Part of a small language model's weights.
Size: 9 layers, width 192, 6 heads of 64 (2 for keys and values).
Architecture: RMSNorm before each block, no biases in attention or MLP, tied embeddings.
Training: a variant of SOAP for these matrices, 6415 steps.
Each number is 200 + 40 x the weight over its row's rms, rounded and kept within 0 to 999. Layers, rows and columns count from 0. The size before them is the row's rms in percent of the matrix's.

# layer 5 attention output, 192x384, rms 0.144, rows 145-178, columns 96-191
102,186,154,246,181,250,257,206,254,218,309,155,113,235,322,197,278,231,238,216,166,272,224,253,177,233,151,206,207,224,197,139,258,227,192,202,186,194,144,195,259,204,163,141,172,239,244,219,205,168,155,171,160,162,239,189,159,151,224,181,159,171,221,273,258,211,177,197,233,299,234,202,251,105,163,223,250,159,170,224,194,233,225,210,180,215,214,177,153,207,222,218,141,245,157,235,135
104,244,201,193,208,166,218,206,199,203,210,167,196,238,209,127,158,275,189,257,188,215,220,235,161,171,256,158,265,185,216,281,232,241,180,252,236,228,257,200,188,185,158,264,208,267,252,201,174,214,226,202,235,230,226,184,248,191,170,235,190,296,234,191,221,213,160,324,233,213,197,184,185,233,127,215,165,200,206,199,163,218,199,198,183,201,174,266,236,217,205,174,318,188,218,167,238
098,140,192,186,229,204,146,253,209,146,233,198,256,127,189,250,230,174,268,228,236,173,201,207,227,215,232,277,202,186,153,155,223,216,194,149,181,194,188,234,277,209,249,207,172,231,183,198,245,256,204,204,170,165,197,253,202,178,202,241,207,184,211,205,182,193,229,263,225,166,217,245,194,124,161,202,243,253,203,204,223,163,212,204,195,152,216,216,247,177,205,165,167,227,184,164,175
101,237,281,156,200,210,229,285,183,191,197,173,195,206,268,196,155,221,253,194,176,217,236,216,196,196,157,151,147,247,240,265,184,179,92,208,232,250,203,202,178,219,218,186,157,223,229,202,164,167,138,199,238,136,233,222,127,196,197,178,197,210,228,170,174,230,262,243,153,199,232,200,168,177,193,238,246,266,166,195,182,134,154,173,206,210,226,185,198,170,132,160,155,245,229,257,147
099,224,150,189,194,170,204,158,140,243,163,236,131,199,156,187,205,148,227,219,148,169,210,206,190,269,183,180,238,219,202,150,172,245,170,251,199,227,210,164,202,209,206,210,220,216,208,167,159,192,218,180,260,192,172,283,197,169,241,228,257,178,206,197,220,194,194,118,243,164,198,228,216,229,183,267,169,166,223,230,214,160,218,168,198,191,245,207,241,208,200,184,242,135,220,199,227
098,294,245,235,249,197,144,206,185,163,259,212,179,213,181,248,172,185,159,182,264,204,270,189,125,228,180,164,278,229,171,230,173,154,145,157,272,242,193,200,207,228,262,225,199,173,192,121,141,219,201,179,163,148,213,187,189,153,212,119,163,255,197,236,245,167,255,154,216,195,158,176,199,201,194,278,222,184,205,221,209,212,217,152,192,194,263,112,178,214,192,111,218,184,248,194,193
100,217,160,337,190,236,266,257,170,199,213,121,201,220,184,121,232,167,102,190,159,254,216,198,104,218,225,165,202,186,145,180,208,192,162,180,201,156,127,213,241,164,163,218,247,286,280,268,269,199,137,171,238,222,263,207,202,232,200,158,180,155,139,220,186,224,204,224,167,259,110,180,205,210,187,125,152,210,179,176,209,208,180,166,217,198,204,192,193,219,189,270,173,178,210,180,242
104,272,214,181,190,126,293,242,245,125,231,228,172,168,213,190,197,212,269,196,175,282,276,224,210,200,202,255,260,284,257,173,206,217,132,246,206,264,229,220,158,193,204,197,148,215,204,211,124,175,286,212,243,193,232,182,247,235,187,228,257,192,185,200,152,166,174,213,206,170,225,215,193,171,224,208,174,168,191,229,214,218,229,192,250,215,204,190,182,209,268,269,193,156,157,214,125
100,180,215,275,192,201,166,204,186,191,241,213,243,229,167,123,219,103,225,166,218,135,221,176,199,195,290,213,164,120,247,232,219,192,250,207,180,197,165,222,220,220,222,188,223,123,147,258,206,194,257,225,182,246,257,239,175,156,206,182,164,180,259,208,168,149,179,300,205,157,237,257,200,200,172,165,167,223,282,180,217,203,205,210,192,160,188,217,215,119,283,265,196,245,167,246,148
103,222,221,237,129,125,230,214,169,189,238,176,190,208,258,209,183,171,184,177,180,182,213,296,276,208,117,151,217,126,216,144,229,210,149,191,222,247,257,148,241,219,221,148,209,150,205,188,186,150,229,221,182,213,239,184,172,259,204,209,203,205,188,208,218,190,130,262,250,179,203,127,167,189,205,236,183,158,118,234,238,185,200,224,194,186,196,211,217,172,243,154,186,237,145,179,208
093,272,228,218,111,226,206,212,220,205,137,197,238,222,247,202,201,201,157,132,247,149,242,205,221,238,222,133,270,162,253,202,171,210,269,226,190,164,159,162,197,173,247,132,190,183,254,165,204,215,192,240,309,168,275,250,225,256,250,153,148,209,160,181,213,180,219,168,238,191,138,241,138,269,253,174,257,204,200,131,171,226,183,234,232,262,260,215,187,206,161,225,246,214,188,231,199
102,305,196,154,210,149,198,140,200,185,161,197,168,278,163,174,275,163,194,238,131,246,139,248,180,155,217,205,251,215,155,227,111,227,159,179,213,271,249,174,216,193,228,246,226,196,198,218,198,237,252,169,117,193,223,165,218,232,213,203,185,160,176,236,228,229,235,141,228,191,168,173,259,227,212,168,196,218,189,189,99,156,209,218,132,208,121,129,190,238,248,173,187,168,182,185,248
098,202,127,222,190,203,254,248,279,104,190,223,206,174,168,176,205,203,238,160,187,158,244,179,165,150,228,215,177,221,186,232,208,223,193,209,276,185,161,204,216,165,195,210,202,146,252,204,234,203,204,195,257,262,197,219,146,141,175,184,158,153,182,197,229,274,196,233,251,171,205,230,173,184,192,156,165,240,249,149,197,177,269,225,170,191,168,181,186,152,177,228,173,232,184,256,261
097,190,207,265,255,173,159,247,221,233,136,123,250,285,199,188,178,194,222,238,267,245,243,269,184,205,157,256,176,248,173,258,175,161,156,160,189,196,212,207,218,228,234,197,220,221,193,179,169,257,210,208,228,134,193,223,206,185,176,267,170,217,166,203,188,211,159,200,242,144,214,191,249,190,149,256,133,181,188,145,290,200,197,182,173,226,190,209,255,244,245,174,138,214,155,190,134
106,270,96,122,207,183,217,158,174,186,226,258,158,206,206,147,155,217,209,245,160,242,176,202,170,237,183,191,202,152,203,182,218,158,194,235,198,187,130,197,228,215,211,233,174,158,165,204,200,255,196,259,207,229,115,186,171,205,209,200,228,178,167,191,272,214,250,189,187,158,185,145,224,171,177,188,181,170,215,222,177,180,156,219,273,221,142,199,125,197,187,219,179,223,200,200,195
105,168,161,177,177,161,177,129,266,189,151,208,143,189,161,204,173,161,221,198,177,176,239,147,279,176,234,187,122,254,177,182,248,245,196,175,185,240,163,212,185,151,156,170,205,147,180,248,222,186,153,119,183,159,201,232,233,242,169,142,232,183,213,236,201,217,175,216,244,207,194,188,208,242,197,180,232,209,233,246,203,196,229,237,126,159,159,218,159,228,200,196,145,205,124,184,156
097,246,288,167,181,172,228,271,171,150,146,181,263,227,130,205,181,190,198,263,259,195,147,245,216,167,209,272,224,220,158,138,228,176,202,164,187,249,256,230,175,163,243,195,187,232,202,177,179,209,201,224,191,185,254,257,188,182,201,219,213,215,264,212,199,152,181,158,172,273,203,179,233,243,200,234,195,143,204,209,243,216,182,153,199,238,186,225,167,173,160,170,178,216,139,250,212
100,196,174,164,209,208,219,225,212,259,227,245,255,207,219,218,57,237,145,167,225,207,212,195,177,240,242,193,260,204,162,226,220,242,118,207,148,164,202,220,185,167,211,191,125,212,190,233,273,274,210,229,188,276,228,200,141,141,213,215,243,236,190,184,193,209,131,173,224,182,183,192,288,259,142,203,261,180,201,174,197,115,162,193,183,141,215,225,201,214,192,233,199,213,153,99,184
095,194,287,153,237,201,112,121,144,180,267,201,227,210,181,192,209,140,261,120,211,238,149,121,234,184,219,184,189,191,175,221,188,215,130,181,157,243,202,251,202,218,192,170,220,195,174,238,178,185,152,250,217,167,255,194,228,282,162,126,170,148,144,213,170,262,246,211,196,157,218,182,166,186,211,168,193,290,224,82,154,213,166,188,191,193,292,170,227,265,175,221,223,143,197,211,231
093,222,170,159,226,93,260,173,180,130,265,244,156,181,192,196,165,197,142,224,229,162,308,172,142,193,301,159,187,219,174,118,199,182,287,210,151,243,172,167,196,222,156,220,145,212,179,216,123,228,223,225,145,159,194,183,205,200,232,300,218,208,186,147,192,214,235,138,111,180,195,186,159,185,228,205,161,252,181,275,276,256,240,182,185,276,213,210,195,181,218,155,215,187,215,209,268
097,278,198,237,247,174,178,175,172,168,193,182,204,243,185,89,219,116,189,143,217,239,143,191,184,246,234,236,266,188,313,247,204,183,193,184,167,195,167,231,151,179,199,210,155,212,160,182,233,152,162,223,192,185,188,157,219,186,257,183,164,232,160,202,222,164,157,259,210,220,236,228,253,249,265,146,163,242,202,257,185,239,164,265,177,206,142,161,201,276,179,200,186,200,226,216,166
102,214,209,193,128,204,190,231,173,191,229,201,246,226,170,229,238,178,182,190,140,158,156,237,213,150,188,107,118,145,213,187,217,180,241,167,231,228,182,239,173,176,177,248,221,173,210,239,223,145,185,199,118,252,206,256,171,202,190,177,231,209,279,200,152,203,177,258,231,180,224,200,200,210,159,184,150,259,194,194,211,275,239,219,202,172,257,136,165,209,174,228,177,263,207,190,231
107,175,242,216,177,202,158,187,207,242,212,229,205,205,211,295,160,199,243,89,187,230,185,184,126,194,139,284,213,166,159,186,145,254,183,209,204,175,232,209,199,246,175,177,165,223,117,227,212,176,134,233,221,243,216,197,202,201,179,227,194,263,209,198,173,207,174,141,197,214,232,238,196,216,159,180,151,145,182,245,203,219,226,216,198,168,250,253,173,170,212,206,178,173,145,163,198
100,200,161,170,161,197,219,221,221,196,236,126,138,188,194,176,276,154,189,207,269,171,194,188,194,208,50,199,206,169,266,222,142,223,197,212,206,190,174,215,218,166,221,181,231,232,152,120,223,143,220,167,175,170,181,206,210,232,168,194,214,156,219,168,157,239,237,155,166,221,218,238,187,219,216,247,165,162,198,259,209,230,294,226,179,223,258,240,268,218,236,190,222,260,166,228,197
097,289,166,197,176,210,141,170,164,245,194,306,144,129,195,172,200,152,305,136,184,215,238,194,167,219,188,172,186,127,195,211,188,203,181,154,189,220,240,184,291,265,205,258,222,222,190,165,170,208,202,182,181,262,129,155,197,224,138,294,194,125,180,152,189,203,189,183,222,134,181,271,185,203,262,126,171,177,188,265,191,215,191,204,238,192,197,204,114,197,189,195,203,203,227,187,211
106,179,273,172,197,178,171,179,184,235,165,202,174,257,163,232,245,172,224,144,196,229,159,253,167,199,222,169,167,212,159,241,254,296,215,202,223,113,238,163,195,262,150,213,214,178,208,203,229,227,174,231,172,165,173,228,168,199,175,186,277,131,195,200,264,239,219,180,258,104,194,233,171,259,209,217,130,263,155,168,184,208,259,281,161,223,184,169,196,206,238,182,215,218,203,185,151
094,212,183,246,167,170,184,192,226,147,209,232,179,208,225,164,259,278,255,178,180,239,159,131,196,222,253,175,180,111,203,216,208,185,197,138,199,173,220,169,178,198,212,215,212,185,210,251,179,211,184,235,217,236,242,189,232,137,140,155,203,231,271,169,221,224,192,162,197,221,229,214,237,199,222,217,256,148,252,216,161,96,189,168,219,222,122,208,215,191,208,252,222,145,235,210,193
102,201,274,220,186,180,209,203,161,179,142,205,179,168,256,158,198,125,227,184,216,215,159,189,150,222,225,160,150,212,126,283,208,171,226,169,235,205,202,189,199,240,158,176,173,168,219,182,239,205,183,245,208,188,175,239,172,164,240,213,247,246,196,168,187,197,174,193,222,173,268,184,271,189,144,164,172,273,171,195,169,246,212,186,153,209,275,148,190,162,187,277,204,188,221,257,203
111,158,202,178,290,167,178,157,221,267,114,131,191,210,228,152,242,146,196,220,241,220,202,152,202,158,157,174,122,182,100,204,201,190,159,188,176,232,199,258,189,202,190,227,224,208,187,171,220,228,274,160,213,248,233,164,166,181,166,238,202,178,184,236,171,150,180,212,173,237,154,165,167,170,214,218,289,221,137,237,119,153,211,192,178,140,171,232,196,170,127,152,230,253,137,176,147
097,184,170,220,145,248,186,196,234,229,228,257,163,228,136,239,174,149,185,168,193,189,251,202,189,226,189,192,187,160,234,121,174,278,155,205,166,192,235,204,238,246,252,204,187,162,193,170,157,153,234,208,250,166,184,204,206,221,266,248,216,183,240,161,165,160,158,201,129,180,219,233,230,132,238,248,207,199,175,192,240,177,133,119,195,188,205,161,205,229,185,147,226,187,229,149,250
104,161,167,169,261,222,234,173,194,194,183,257,218,185,203,168,221,252,256,165,181,209,244,214,195,233,152,247,174,205,212,237,217,230,189,215,199,228,199,206,152,210,234,262,159,212,203,200,171,179,187,197,272,176,208,220,210,176,275,215,246,230,195,275,183,214,184,165,187,155,248,211,267,135,202,199,191,168,252,185,198,262,155,180,202,159,193,181,206,177,74,217,216,256,181,147,247
102,172,96,265,166,219,159,161,179,211,183,205,241,229,166,154,173,176,156,185,149,226,168,216,233,233,175,184,290,172,150,180,237,174,229,209,212,197,164,194,227,220,147,190,193,144,153,137,157,201,150,192,129,230,203,143,204,215,221,211,184,251,208,247,186,260,136,184,236,158,220,220,248,197,207,247,200,152,223,192,192,256,233,212,243,228,124,219,194,226,253,229,152,206,275,206,172
099,90,128,135,207,180,159,269,229,213,209,189,231,229,206,205,200,219,184,127,169,222,119,174,180,200,125,131,199,212,249,130,216,187,202,222,214,252,252,212,247,221,207,215,203,217,284,243,177,190,179,210,183,247,209,224,215,178,179,202,203,249,237,255,169,161,164,199,227,224,209,154,246,191,181,240,232,161,197,220,259,171,157,184,216,87,208,240,202,202,205,201,135,228,131,191,224
102,180,102,237,333,209,205,167,182,142,181,277,214,199,200,242,211,168,101,150,251,244,180,237,182,176,302,178,217,235,206,165,197,172,166,112,206,272,189,213,161,242,234,207,264,197,200,169,179,217,260,178,180,170,225,232,214,202,222,195,234,171,237,218,202,159,178,190,137,217,211,167,239,186,172,197,181,213,206,185,198,272,238,195,173,194,230,190,208,189,168,185,187,226,182,224,167